{
  "d_model": 160,
  "n_kv_head": 1,
  "d_mlp": 448,
  "init_std_qkv": 0.0339,
  "init_std_o": 0.0,
  "init_std_up": 0.0339,
  "init_std_down": 0.0,
  "lr_head": 0.00861,
  "train_tokens": 217500000,
  "steps": 6638,
  "dataset": "wikipedia_en"
}
Each number is 50 + 12 x the weight over its row's rms, rounded and kept within 0 to 99. Layers, rows and columns count from 0. The size before them is the row's rms in percent of the matrix's.

# layer 7 attention key, 64x160, rms 0.119, rows 34-48, columns 0-159
089:51 58 46 35 45 51 76 35 65 55 53 45 46 54 42 52 55 36 38 45 31 41 61 42 27 33 34 54 50 49 52 38 41 49 46 51 55 55 68 48 44 77 53 63 37 52 46 49 40 49 61 59 45 30 27 46 44 48 14 52 39 37 71 65 50 39 69 49 52 46 52 51 58 72 34 48 36 48 74 44 64 34 33 48 37 54 36 69 69 64 42 52 74 79 35 77 52 39 55 51 65 35 64 64 52 58 35 65 53 56 51 66 52 49 58 60 40 48 51 55 44 32 69 60 56 47 53 62 30 61 39 42 57 56 71 61 53 47 52 49 46 49 37 48 51 61 64 33 31 38 64 66 45 59 72 52 48 63 68 56
074:51 57 38 32 25 53 39 55 25 43 49 46 34 50 54 50 58 41 43 52 56 35 55 71 57 62 38 50 54 67 51 45 55 35 55 68 63 42 47 67 32 27 51 51 52 46 44 40 36 63 64 40 20 73 45 74 60 45 36 77 49 28 63 26 50 61 69 59 59 45 27 48 46 38 50 52 70 43 56 65 26 40 56 30 61 37 64 27 39 43 83 57 50 49 54 32 71 48 49 43 49 46 42 51 48 63 49 45 57 52 40 39 38 57 74 36 49 56 60 46 45 57 34 42 41 62 73 55 67 41 57 32 45 51 31 33 52 70 47 47 48 49 52 52 39 51 45 45 46 48 63 35 46 55 58 60 63 52 55 55
094:43 47 36 51 45 48 65 45 42 44 52 50 49 46 32 41 29 55 39 46 25 53 58 58 48 41 61 41 67 55 65 50 34 53 81 38 40 58 38 71 45 53 52 54 52 44 45 60 46 49 31 30 53 67 67 35 63 51 56 56 36 60 42 67 51 52 74 35 67 46 47 62 45 43 19 59 56 39 62 31 49 52 39 53 45 58 35 51 70 54 31 65 59 51 57 86 53 53 71 35 49 48 53 48 60 42 53 56 58 44 16 48 47 27 39 57 42 48 34 42 41 40 55 43 52 52 65 54 42 83 60 43 48 56 67 42 50 60 35 56 43 42 50 49 31 51 46 47 43 52 52 53 48 62 63 29 74 42 83 44
082:66 75 51 31 49 35 61 40 72 39 30 41 54 56 42 58 33 52 48 44 51 64 34 23 57 47 35 46 41 43 36 61 42 48 48 63 52 19 88 64 56 47 62 48 62 44 34 48 45 55 49 52 53 76 47 50 50 54 42 39 55 41 41 45 50 64 29 45 81 43 49 64 68 23 37 45 61 44 43 64 39 51 55 59 64 55 49 70 76 50 32 42 41 49 52 49 42 31 37 53 53 43 34 36 49 70 47 52 53 48 48 40 58 67 40 47 31 54 58 65 54 64 48 49 55 31 33 53 52 65 44 51 53 49 40 38 58 52 65 65 32 54 51 38 63 37 61 44 46 41 76 46 56 41 31 64 32 33 54 56
098:53 32 49 75 45 53 61 54 51 64 82 49 35 47 56 46 74 57 75 54 68 65 46 52 57 64 30 63 27 69 52 51 35 57 44 52 60 32 44 30 53 58 53 68 37 47 45 44 47 44 58 57 58 28 46 31 61 49 52 39 61 53 41 57 71 41 57 28 59 51 60 39 44 62 60 41 40 62 42 48 62 41 41 50 59 50 60 63 40 52 58 46 64 57 49 50 17 41 69 44 38 65 64 66 37 37 49 56 49 31 66 33 59 54 54 60 64 40 56 69 51 69 45 42 65 74 46 45 45 46 51 48 34 81 40 41 54 50 77 36 63 66 46 43 44 56 49 52 43 42 29 40 54 58 36 42 59 64 35 48
104:51 28 64 27 55 46 55 54 44 62 38 35 47 48 50 46 45 51 46 62 60 58 60 20 63 60 48 36 56 72 43 40 60 56 61 73 52 59 52 52 45 42 73 58 73 63 84 49 54 56 39 60 38 57 58 46 40 48 49 48 61 37 59 43 49 48 33 71 51 56 32 38 57 48 58 51 48 63 40 63 30 47 72 61 45 52 66 44 47 34 47 59 35 37 33 57 54 51 39 57 37 55 37 73 54 39 62 52 49 42 30 69 35 54 42 55 34 42 50 61 62 44 46 54 41 54 44 33 62 39 45 62 41 55 53 33 52 46 40 75 47 52 45 66 59 48 64 93 57 73 42 37 54 54 47 55 15 37 43 43
097:54 51 42 53 36 86 45 59 56 45 41 51 54 53 49 60 69 44 54 68 44 68 51 46 40 63 50 59 51 34 55 24 42 38 74 60 24 32 49 41 67 46 34 37 66 30 42 35 40 39 40 80 54 37 55 47 37 40 68 47 29 59 49 29 65 55 58 41 38 43 52 19 50 53 47 44 62 44 51 57 49 62 51 47 58 43 56 54 53 67 53 35 45 38 59 47 37 64 24 60 32 60 39 50 49 51 34 52 67 47 70 59 65 47 76 42 48 53 51 76 57 55 49 57 62 55 73 63 53 37 49 49 53 45 33 64 43 55 44 49 66 51 36 54 67 60 26 65 29 54 48 51 66 58 46 61 46 35 51 48
088:53 59 43 65 34 51 18 61 52 44 56 35 61 41 53 70 78 43 71 68 56 54 38 31 39 42 56 46 49 38 38 49 44 36 69 43 52 46 31 37 59 56 48 55 52 59 55 67 55 45 55 64 55 51 36 50 49 58 55 44 50 50 46 74 56 51 61 38 47 44 36 45 68 30 52 59 47 35 48 31 57 72 49 45 51 67 57 31 51 53 50 31 64 57 48 52 30 43 43 28 56 54 71 67 45 82 68 30 49 65 60 62 50 63 47 41 47 22 58 46 34 52 56 39 70 59 38 59 63 60 53 42 46 70 38 48 15 56 50 40 65 51 48 47 38 41 36 57 64 51 28 40 36 64 42 40 37 50 66 55
095:54 58 58 63 48 69 37 43 45 67 61 58 60 58 55 49 57 40 56 62 65 58 60 72 55 51 40 36 63 59 59 49 41 52 65 48 48 43 41 51 60 61 43 42 59 62 24 49 51 52 60 49 32 59 58 46 45 76 69 50 48 60 34 46 67 43 53 22 54 70 47 55 53 59 59 45 45 68 27 48 32 44 46 48 51 53 46 45 28 43 41 59 60 43 68 32 49 45 72 51 61 52 47 53 36 55 35 35 23 61 56 25 50 48 55 48 40 71 55 60 65 58 56 38 71 48 31 51 40 48 47 34 53 84 55 36 54 54 50 67 24 44 53 30 48 58 55 79 62 64 30 37 27 36 46 41 50 66 59 33
107:44 63 62 42 49 57 43 62 41 61 45 67 48 72 58 50 47 47 50 22 56 65 45 30 57 57 45 56 42 71 52 35 51 48 65 60 49 58 77 78 45 46 39 54 48 69 40 45 46 63 41 61 34 40 56 57 52 54 56 43 69 37 34 40 50 47 42 40 53 61 59 45 53 54 38 58 56 45 29 52 19 46 37 52 70 48 40 31 55 49 29 41 47 44 56 83 57 44 50 59 61 44 39 34 59 62 69 37 55 48 53 52 53 64 66 73 37 45 33 35 43 45 59 35 63 46 52 47 49 20 44 64 52 57 42 42 34 26 37 66 67 43 68 46 48 38 66 43 48 31 40 68 77 34 52 40 40 45 39 48
094:41 46 55 60 60 39 41 56 51 55 34 51 46 45 67 57 53 50 53 67 34 47 35 54 41 32 37 56 47 32 63 56 53 39 43 68 41 55 63 48 41 43 55 49 47 56 45 49 72 44 32 38 60 54 44 49 32 54 62 75 65 16 39 65 42 57 27 33 63 56 53 12 55 56 48 62 60 47 40 80 43 56 68 69 37 69 52 63 59 71 27 47 40 45 56 56 38 49 48 44 43 54 49 35 37 74 53 64 57 53 36 77 44 63 58 53 45 53 55 75 29 72 48 67 48 59 45 41 59 37 34 41 59 37 46 33 54 65 60 55 65 39 61 34 54 49 51 51 47 51 57 55 47 58 49 44 50 20 41 41
099:49 55 52 51 74 54 59 63 68 56 47 40 52 42 33 41 32 53 58 54 59 51 47 36 54 45 64 48 21 46 36 51 49 26 39 67 49 50 35 56 31 25 64 56 31 50 41 43 66 38 36 41 60 52 41 38 43 36 40 44 52 55 37 63 56 43 69 30 34 33 75 60 51 36 37 33 69 69 27 44 50 52 42 35 49 53 71 30 58 65 37 36 50 49 51 47 66 52 25 44 52 68 61 51 55 54 46 60 50 35 47 42 59 57 46 33 49 65 51 55 56 40 37 62 59 64 51 35 33 61 65 28 65 64 63 37 62 35 52 51 47 56 41 51 64 51 49 52 52 32 30 71 35 52 49 33 69 36 44 33
105:67 28 33 39 54 57 68 53 55 46 57 45 53 31 40 49 46 58 40 60 63 49 50 65 38 43 56 50 64 49 67 45 50 51 42 56 25 48 70 43 64 14 53 55 60 49 58 71 71 36 63 41 59 31 67 48 55 39 56 58 39 68 38 50 56 42 66 54 64 30 52 47 28 55 61 50 59 65 60 59 43 62 71 58 68 53 57 34 43 45 32 35 55 40 54 44 16 76 39 63 35 43 57 43 35 41 64 49 61 54 57 49 54 52 66 55 52 49 61 31 68 45 59 36 44 46 73 59 42 41 52 45 72 52 53 51 56 36 32 50 62 50 58 57 48 60 44 54 52 58 72 56 54 70 56 26 40 67 59 73
103:79 41 52 47 52 43 58 56 63 46 83 56 58 48 54 37 66 41 63 69 55 41 45 49 48 60 36 57 79 67 62 54 76 32 37 50 30 41 45 39 40 38 47 62 50 59 51 56 56 53 51 51 32 70 49 73 50 49 43 54 54 76 55 55 35 47 37 40 40 57 36 46 65 54 46 42 58 46 61 46 42 55 46 50 50 58 61 46 49 60 35 47 15 63 38 41 54 56 73 80 60 45 57 74 51 48 47 31 60 37 43 41 29 54 60 49 46 60 34 63 59 57 50 54 43 65 67 47 67 57 45 53 29 58 62 31 39 60 77 39 59 40 68 58 46 45 63 47 62 75 50 48 54 56 47 64 51 61 32 62
099:56 57 57 48 38 67 70 42 35 51 54 39 53 67 50 46 43 47 62 48 39 48 34 50 29 45 46 47 24 55 53 33 33 38 35 44 64 71 51 43 52 60 56 38 46 55 60 42 44 39 72 34 67 57 50 50 59 38 52 52 64 46 47 66 40 61 33 53 63 39 38 48 35 46 28 64 68 40 44 48 53 38 59 55 41 58 54 22 48 65 70 60 65 68 49 62 33 53 44 49 52 41 42 51 43 28 57 44 54 38 34 45 26 45 44 51 59 56 32 67 57 62 74 65 60 59 45 72 31 58 43 76 40 54 36 47 44 59 53 78 54 41 69 53 50 63 50 59 60 63 49 43 45 54 47 50 16 71 44 22
# layer 7 attention query, 128x160, rms 0.106, rows 35-49,99-112, columns 0-159
080:43 49 67 29 65 33 46 60 50 47 32 64 51 52 31 62 45 46 35 58 51 63 43 51 41 38 52 59 62 36 33 47 50 56 43 49 58 22 43 68 46 61 59 39 53 65 43 49 53 44 59 58 35 59 32 37 50 49 46 29 41 82 59 61 32 74 53 55 36 34 44 54 48 75 48 66 48 30 43 41 59 62 42 68 42 54 58 66 38 54 44 49 68 70 35 38 49 47 53 63 33 66 68 58 55 40 45 40 41 34 67 49 41 63 72 55 47 38 59 22 57 38 56 49 43 42 60 51 70 44 42 50 50 58 41 67 45 48 30 37 44 37 75 59 58 35 86 60 70 50 41 43 48 49 69 49 54 52 49 53
100:56 46 14 38 50 73 44 57 51 46 62 45 71 42 62 65 35 55 63 62 49 54 45 54 63 65 43 11 44 33 66 52 43 36 57 41 68 57 50 37 68 53 55 46 50 40 43 56 57 55 47 45 50 42 53 54 64 48 50 55 34 40 34 49 50 44 28 52 64 70 59 44 53 45 55 78 44 68 39 68 59 14 56 48 61 53 55 66 27 45 59 36 49 39 62 38 58 58 71 43 62 45 74 30 50 44 41 46 47 38 52 41 69 39 50 38 59 44 34 51 64 51 56 37 54 57 51 39 38 56 39 58 56 59 34 53 57 64 62 37 57 58 36 43 54 72 69 43 44 50 40 54 65 20 37 51 70 40 49 55
084:58 54 60 65 44 54 37 43 44 49 52 45 49 57 36 31 52 34 41 46 57 36 37 58 49 46 37 49 56 43 44 55 35 51 71 68 49 62 39 54 46 63 47 52 31 53 24 51 50 48 40 47 36 41 36 59 79 56 68 63 56 32 54 42 76 41 36 47 55 54 43 21 36 47 55 28 34 48 61 28 47 43 54 28 44 38 30 60 41 94 46 59 48 51 58 38 52 53 49 42 37 41 30 71 58 53 31 53 56 27 39 45 58 59 35 32 42 59 56 53 53 44 71 76 40 47 57 40 50 65 51 49 42 66 64 37 57 62 37 53 56 35 53 49 47 39 28 41 74 55 57 46 45 64 69 51 38 51 54 54
092:19 65 63 29 38 53 52 57 43 46 59 57 32 50 51 74 55 46 46 50 61 59 50 53 43 44 66 57 59 60 61 31 51 44 59 52 51 42 47 34 55 62 51 54 64 45 35 65 48 30 54 55 58 62 63 27 41 49 53 76 42 44 44 26 34 35 17 44 39 49 58 65 35 21 33 44 34 44 73 22 53 59 49 70 43 46 41 48 49 34 46 34 58 58 36 65 53 32 59 61 28 39 36 30 54 53 47 57 51 56 57 64 46 49 59 38 50 51 45 21 53 36 48 68 33 43 43 58 50 59 45 38 62 64 48 52 49 67 63 66 39 52 57 39 66 33 63 63 60 51 69 52 52 49 58 40 36 37 57 58
101:61 55 51 47 63 36 47 57 49 48 56 56 61 58 56 40 57 53 17 26 36 48 54 48 44 41 73 56 66 50 50 37 58 63 31 65 53 42 61 88 45 40 41 55 40 66 40 54 45 35 37 62 64 38 75 43 35 46 62 43 53 46 39 37 53 55 24 55 37 41 47 51 48 54 41 59 58 39 63 45 41 68 71 57 52 39 30 34 55 39 74 48 13 60 64 51 58 26 45 43 27 68 35 71 56 46 56 48 49 47 47 44 56 36 50 52 47 37 59 51 43 30 37 47 29 48 70 47 71 53 56 35 52 42 53 50 48 57 38 55 25 46 49 60 37 51 41 42 62 58 55 53 50 56 52 76 51 57 34 36
089:46 61 40 60 55 35 81 65 49 56 64 60 61 61 64 44 62 34 28 44 52 74 46 48 47 38 35 52 30 52 44 67 50 41 68 50 72 43 53 55 63 68 43 68 61 59 60 62 50 37 47 44 42 38 63 64 45 47 38 69 55 67 60 44 45 65 35 52 53 42 53 65 40 51 33 63 54 28 70 40 55 62 45 58 48 26 48 49 82 40 13 47 50 60 47 58 68 39 45 58 33 43 72 30 41 46 57 34 47 43 53 45 35 56 46 51 35 50 37 53 48 54 39 53 48 56 47 43 67 68 25 65 43 33 59 52 66 47 41 53 44 61 64 58 40 43 34 53 41 51 68 49 65 52 75 48 67 41 42 46
097:49 37 66 56 44 40 52 49 32 36 46 58 54 34 65 71 63 66 48 44 52 46 41 49 20 48 46 49 60 54 55 53 36 43 36 45 44 48 78 52 32 50 38 60 52 37 30 40 45 50 59 48 46 65 82 54 30 55 50 35 69 53 50 46 34 56 33 28 59 51 59 28 62 27 53 57 27 69 45 64 52 28 55 35 38 52 43 22 47 51 48 45 47 53 31 39 54 39 69 48 54 42 44 49 68 62 62 56 36 22 41 58 41 59 40 53 44 68 44 51 78 53 48 58 47 45 53 53 59 52 45 54 60 59 46 34 45 24 57 33 42 34 71 55 55 47 53 64 56 16 52 46 59 47 51 43 64 58 35 52
089:53 53 46 34 41 73 64 67 61 58 46 47 40 88 26 69 40 52 54 46 50 61 25 27 56 55 74 36 56 44 47 66 39 52 65 53 49 42 30 55 54 61 49 33 49 37 50 46 64 33 47 59 40 47 51 44 59 40 60 31 44 58 54 34 24 53 65 42 50 58 41 45 45 52 52 50 41 59 61 62 58 54 42 54 36 38 59 52 49 40 25 72 59 70 72 47 68 32 58 44 63 59 60 34 62 61 56 50 66 45 39 50 48 42 41 54 43 64 51 34 51 56 65 44 51 31 44 31 58 51 33 56 43 54 37 35 57 26 68 53 38 41 40 31 46 64 68 24 63 53 63 40 65 47 38 67 57 45 63 57
103:44 38 57 34 54 42 46 50 67 60 61 52 31 50 60 41 46 49 25 41 31 63 69 54 38 40 53 34 51 22 29 55 71 38 38 53 51 41 55 36 40 41 57 58 53 45 53 20 62 49 37 45 26 43 67 51 46 47 53 58 43 45 47 61 33 47 54 26 42 69 74 41 28 60 52 39 46 27 49 50 30 54 39 41 52 56 47 63 60 68 34 59 58 39 44 44 57 62 34 60 56 58 59 37 57 54 61 45 43 57 50 26 54 58 51 65 50 44 33 40 49 59 37 24 64 50 40 24 47 52 45 61 51 54 63 77 32 44 53 56 44 35 55 53 61 64 55 64 31 34 55 45 30 47 30 54 59 70 66 49
106:42 40 46 32 64 72 55 40 55 45 51 58 57 23 57 55 48 50 40 58 51 27 84 43 23 48 48 38 52 34 47 52 45 28 32 57 32 37 53 47 42 65 50 58 75 42 50 58 28 43 51 36 35 53 74 63 53 59 42 38 36 52 52 52 38 48 72 57 60 78 59 40 37 37 58 69 36 61 60 56 47 34 51 39 30 72 60 54 56 58 44 54 47 52 26 43 58 49 42 45 60 31 49 43 59 56 49 59 53 42 35 42 44 47 42 35 45 65 42 51 76 54 48 39 32 29 38 53 50 64 45 57 62 56 49 55 42 47 64 34 38 24 57 41 69 63 59 77 53 42 62 56 59 47 45 48 60 65 46 34
095:46 36 36 68 46 50 65 47 34 63 31 38 53 40 46 33 54 56 26 63 48 47 48 42 50 31 24 39 65 45 52 51 44 35 56 69 28 36 50 54 49 58 45 40 45 45 57 54 50 42 33 53 56 62 51 36 57 54 50 58 30 55 49 45 62 68 41 30 55 44 55 36 27 46 62 46 26 37 48 38 61 48 58 38 51 53 35 38 35 52 82 36 47 54 55 63 50 56 54 56 64 67 50 50 56 30 31 50 44 27 41 43 50 53 65 41 41 76 53 41 62 57 56 51 22 51 41 50 71 42 54 60 56 58 45 55 63 75 67 67 50 35 22 47 53 45 58 69 37 55 61 51 39 59 79 26 33 40 46 51
105:58 30 47 43 57 47 50 56 58 60 55 48 70 52 42 41 50 53 41 57 51 58 72 59 59 28 42 60 36 62 53 62 31 40 65 51 70 45 53 44 65 40 43 64 41 40 43 61 40 76 56 38 63 65 52 43 54 63 43 65 61 58 57 65 42 52 48 54 68 50 68 59 50 27 47 56 71 81 27 41 53 49 43 54 40 29 46 48 45 37 40 55 53 56 57 51 54 48 60 54 27 45 67 47 49 46 39 58 38 48 40 48 37 42 47 48 44 57 61 42 76 57 50 67 51 44 33 69 59 70 64 79 65 39 46 58 16 48 34 31 43 64 70 47 47 60 48 51 33 32 31 42 33 36 32 33 64 50 68 60
092:70 55 72 46 67 52 59 72 51 42 42 51 47 57 49 45 47 68 61 48 40 40 59 41 61 07 65 65 65 66 60 56 64 46 43 46 48 41 49 47 31 59 69 79 46 57 32 50 45 39 68 67 46 51 42 28 48 44 44 42 47 66 58 52 43 35 59 45 56 41 61 55 56 34 58 41 55 41 42 46 41 48 57 51 42 55 33 54 51 45 53 64 40 36 32 60 55 50 54 37 49 32 70 60 50 56 66 41 44 29 70 72 37 61 57 45 48 72 31 44 78 20 53 57 42 46 38 55 61 40 51 51 66 67 45 37 49 53 51 53 49 23 59 72 37 57 43 62 56 51 40 39 47 33 41 46 28 40 39 46
089:68 44 39 47 23 50 68 54 43 47 61 55 60 33 51 41 41 61 56 72 30 56 33 66 45 32 33 45 35 43 65 79 56 72 36 44 57 22 66 39 47 52 51 63 42 57 62 60 49 48 61 59 53 61 32 45 50 49 39 54 41 40 44 49 59 44 42 66 48 42 40 42 60 81 39 43 61 64 67 65 53 42 58 61 45 53 37 70 49 45 62 63 47 58 67 59 34 62 55 58 35 41 27 74 61 39 61 36 46 52 52 64 37 47 51 53 48 62 54 33 36 29 72 37 56 43 44 48 57 49 66 26 47 51 57 49 61 48 52 35 32 41 51 33 58 45 64 57 73 69 39 50 56 70 52 49 37 49 32 48
100:42 37 72 52 57 45 24 51 53 28 49 49 48 43 46 42 48 57 28 43 48 41 66 35 55 39 58 47 66 58 42 42 47 27 49 61 37 49 57 64 50 62 70 62 36 59 55 52 54 38 33 41 40 52 39 62 62 11 57 41 38 40 53 65 50 28 44 41 37 44 45 30 42 69 51 53 39 36 51 37 72 39 68 31 43 54 44 49 51 22 58 56 47 46 45 49 44 27 49 54 54 34 55 53 39 43 35 43 40 57 56 45 44 35 60 41 55 59 33 71 29 66 65 27 53 46 33 67 53 23 42 42 68 51 43 66 64 43 41 52 62 45 51 66 57 47 32 56 47 56 55 64 34 77 59 50 55 63 29 51
106:35 59 67 41 60 28 59 66 64 62 62 71 30 43 48 33 42 36 46 38 45 57 45 55 37 51 58 70 63 69 40 53 51 50 51 35 39 56 60 38 60 57 42 46 58 64 60 42 28 65 62 72 18 55 59 58 56 34 57 44 66 72 65 55 38 47 52 48 35 51 66 55 48 45 50 19 30 66 47 62 62 45 40 47 50 68 40 53 60 44 50 61 66 56 62 40 60 51 51 66 25 48 76 31 49 43 36 35 63 49 31 60 37 58 33 40 46 44 58 36 60 49 53 62 53 69 42 63 49 45 32 47 52 56 52 63 56 40 53 58 40 55 36 65 62 46 50 62 61 42 30 46 54 41 42 62 29 34 24 53
093:54 52 38 67 60 67 46 24 48 58 64 26 41 50 53 40 55 47 75 78 48 54 42 55 44 53 40 45 38 75 56 31 62 69 46 61 37 58 15 50 41 48 53 43 56 42 48 50 56 65 38 48 45 54 26 51 65 47 61 54 52 44 35 60 44 38 64 63 61 68 54 31 57 58 40 59 28 55 54 47 42 40 49 53 54 64 45 41 34 52 73 37 53 62 43 41 31 55 50 17 70 49 36 58 46 55 34 56 37 54 58 33 70 40 75 59 58 47 60 52 55 45 50 37 46 54 54 45 49 62 61 49 60 34 51 70 47 51 44 25 55 41 55 31 46 62 44 64 41 47 50 64 29 56 59 48 67 72 63 73
101:61 45 37 58 41 54 55 77 51 44 67 35 64 46 51 16 61 42 28 47 32 37 45 52 58 53 45 41 44 51 40 37 39 31 43 48 75 53 63 44 56 44 49 46 55 68 71 46 70 56 46 50 53 41 47 57 30 65 53 43 57 40 59 59 47 57 33 63 32 30 24 39 55 55 51 57 55 54 65 39 58 57 54 48 55 42 35 49 56 62 44 63 36 74 65 44 50 54 34 61 49 44 44 64 81 45 47 48 70 58 35 32 71 45 68 59 31 37 21 41 43 38 56 33 48 61 56 37 67 63 73 77 46 57 51 54 47 49 40 39 66 42 41 38 41 55 55 40 63 54 33 48 59 37 72 55 53 45 53 39
098:43 53 28 29 49 77 44 46 66 44 53 43 71 45 40 58 53 45 50 54 78 34 57 54 47 59 44 48 37 60 51 48 54 49 61 46 64 39 56 40 59 55 60 46 80 38 43 67 56 37 60 67 52 56 21 47 59 68 32 57 27 49 71 37 65 44 49 43 42 45 72 53 78 35 45 43 34 47 31 50 61 43 52 63 54 64 58 57 40 38 47 64 33 56 53 64 34 36 44 48 55 39 68 45 59 43 59 31 60 41 41 62 40 69 77 38 53 41 41 36 66 72 36 61 51 70 46 58 29 51 45 42 44 57 28 68 65 62 45 49 63 58 45 38 61 65 60 50 69 57 43 45 58 48 50 55 46 43 31 56
121:52 67 62 71 63 42 42 62 62 54 39 41 61 71 40 26 50 69 51 53 66 49 51 85 58 60 40 47 64 58 38 45 41 62 56 58 38 49 61 77 52 56 28 47 58 56 55 52 54 50 47 52 67 64 54 63 37 68 42 50 51 61 56 53 80 47 43 54 45 48 49 59 54 61 49 25 57 55 36 66 54 69 53 51 63 38 46 60 59 49 43 69 44 56 72 72 74 62 66 43 23 59 54 47 42 51 30 26 52 60 38 61 56 55 30 52 63 50 47 64 54 48 47 40 54 70 49 61 44 40 41 53 37 42 58 50 54 52 32 66 31 58 33 72 56 65 41 49 50 64 39 58 55 54 31 58 38 30 33 34
098:30 37 36 40 67 45 60 59 71 58 43 48 37 67 74 38 48 47 37 34 43 34 40 41 71 45 52 46 43 44 53 34 53 26 48 31 63 51 29 65 49 30 43 61 69 54 42 72 24 56 52 44 33 37 37 62 74 38 50 42 56 55 58 68 61 60 32 56 37 58 62 50 44 46 68 43 68 47 47 31 56 49 65 53 72 66 58 51 44 44 38 59 39 56 64 33 60 55 47 41 43 60 49 70 43 37 58 42 48 33 67 68 27 67 60 61 29 37 44 69 42 51 55 58 48 54 50 30 44 55 63 40 48 46 34 38 69 46 53 53 54 64 43 47 49 55 33 42 52 46 72 53 48 26 43 60 53 41 33 50
098:58 45 42 51 61 54 33 71 60 56 53 24 37 48 61 70 40 60 67 64 48 42 47 55 43 58 61 43 42 59 28 44 52 28 41 20 50 56 41 42 55 47 52 55 56 53 42 44 34 57 45 53 63 49 71 66 49 45 50 40 49 57 37 62 35 36 39 39 64 49 57 13 65 42 64 63 51 61 63 43 66 43 47 38 47 57 76 51 47 46 50 53 62 59 57 27 41 56 32 68 53 65 69 46 42 63 60 48 29 61 55 37 41 45 24 64 66 51 46 62 79 46 58 42 70 60 64 61 39 31 54 52 45 40 49 61 70 43 45 21 64 41 56 44 52 49 31 43 45 46 53 51 57 56 44 49 74 44 23 51
110:49 57 45 32 37 74 44 52 47 38 57 58 16 45 72 78 48 43 64 39 44 58 45 51 39 60 70 45 48 22 43 62 51 46 41 67 60 49 57 46 46 36 53 52 51 36 45 52 57 51 37 29 44 51 40 72 76 45 69 65 36 27 39 60 39 53 52 51 63 87 60 43 58 45 60 62 66 58 42 61 51 44 50 58 41 59 58 45 30 73 46 42 50 40 45 44 30 52 46 51 65 55 20 43 55 33 64 53 49 59 59 56 65 49 47 75 61 74 23 36 46 55 43 50 50 41 51 34 40 45 47 53 67 49 54 49 51 64 30 60 60 63 42 42 43 65 54 61 50 57 56 52 43 39 36 62 57 47 70 42
103:49 55 63 11 68 60 50 78 59 35 64 53 45 47 49 83 42 39 36 61 30 57 53 50 53 50 47 33 47 37 30 39 63 29 38 54 37 35 31 53 34 54 50 41 79 79 44 46 46 56 43 43 37 64 73 67 47 54 48 58 52 30 36 52 37 53 53 30 39 70 50 50 59 43 38 66 48 50 41 58 44 57 69 43 51 63 54 38 63 48 51 47 42 44 39 46 78 64 53 46 59 55 41 52 47 33 65 50 37 47 39 52 47 37 35 50 58 41 51 42 67 42 50 42 42 35 50 42 62 49 55 74 61 46 54 52 55 39 56 58 55 32 65 24 40 55 75 62 59 48 57 46 58 46 49 72 48 68 54 50
108:37 51 66 23 51 43 68 50 59 46 57 55 43 46 49 73 58 42 48 43 52 38 54 52 36 54 66 48 49 46 61 25 40 49 35 47 34 33 31 40 59 45 54 46 54 24 54 46 68 61 43 29 37 82 69 55 34 47 69 63 28 63 53 46 38 68 56 51 75 62 40 44 58 44 29 42 51 60 39 21 33 53 70 48 32 55 44 51 49 44 29 54 63 43 58 32 45 65 39 48 51 48 71 54 51 65 46 47 63 67 34 52 66 41 56 41 56 64 57 43 52 35 41 34 48 34 45 54 44 63 38 65 33 44 52 80 58 41 50 46 47 41 67 50 38 50 45 62 55 51 63 60 62 40 23 41 38 49 48 43
090:57 60 31 56 57 57 50 60 47 54 40 35 43 50 34 54 34 43 31 48 27 33 41 70 58 62 48 50 39 64 55 44 42 51 67 31 41 60 33 46 60 36 36 46 61 48 71 51 59 59 46 80 53 45 38 47 33 47 46 45 39 38 36 56 79 47 53 49 45 32 55 33 47 70 53 44 60 93 49 50 55 73 31 42 47 59 44 55 22 43 69 53 39 42 66 49 56 73 67 63 44 57 63 38 53 52 35 46 56 53 66 47 46 44 52 43 48 63 51 61 61 36 32 59 50 52 74 68 50 59 54 42 47 63 47 55 53 65 49 53 64 72 51 58 33 50 38 54 54 72 36 38 45 51 67 34 40 28 42 45
104:48 35 26 46 56 58 49 53 45 55 67 32 24 51 57 71 59 50 50 44 38 60 52 47 29 45 59 53 38 56 42 53 79 39 56 56 47 57 39 49 41 46 46 57 49 38 59 54 77 62 30 36 47 59 49 40 58 55 36 49 41 48 55 53 30 68 72 46 56 69 63 45 30 41 57 68 63 49 43 42 54 23 49 58 59 66 74 52 40 31 42 47 58 54 55 51 49 37 69 66 54 39 38 42 65 56 62 72 33 40 44 70 51 48 40 50 54 43 61 35 67 51 47 42 61 36 64 64 34 56 60 74 51 43 57 74 75 45 71 36 52 50 57 53 64 57 62 40 46 10 48 55 49 68 52 63 53 52 49 52
105:56 55 50 49 42 40 43 48 44 54 43 37 53 42 69 59 48 37 36 62 33 42 45 59 62 48 48 54 51 55 32 39 75 57 43 56 50 37 61 37 59 38 60 66 47 53 61 57 52 42 37 60 64 66 32 39 32 57 44 56 58 50 51 32 48 29 62 37 27 42 56 35 42 39 55 43 41 46 55 49 52 56 38 47 30 45 45 25 16 47 34 57 39 37 65 60 61 25 52 55 43 40 35 33 67 20 42 54 32 45 53 65 31 44 58 49 58 61 50 48 40 47 57 33 70 46 59 45 72 61 28 50 64 44 46 53 53 19 72 33 33 54 69 54 46 54 59 40 47 50 43 35 39 52 64 60 33 78 50 33
115:40 63 53 37 46 40 38 64 50 45 51 38 44 65 29 38 55 64 51 65 48 50 52 62 49 39 37 44 61 42 68 67 43 55 53 63 58 30 72 40 64 49 48 62 46 60 47 69 57 44 33 57 60 74 47 51 56 52 56 54 65 59 57 68 52 51 34 36 39 49 66 35 47 63 43 44 79 39 63 49 70 39 68 49 49 47 15 31 47 36 32 46 67 55 69 67 39 56 41 45 43 32 44 57 47 48 41 54 55 60 31 57 40 36 44 55 32 60 24 35 39 58 52 38 53 54 36 45 52 56 53 38 48 49 48 73 37 41 41 51 69 52 34 71 55 33 79 77 56 57 44 52 57 70 62 53 35 47 63 36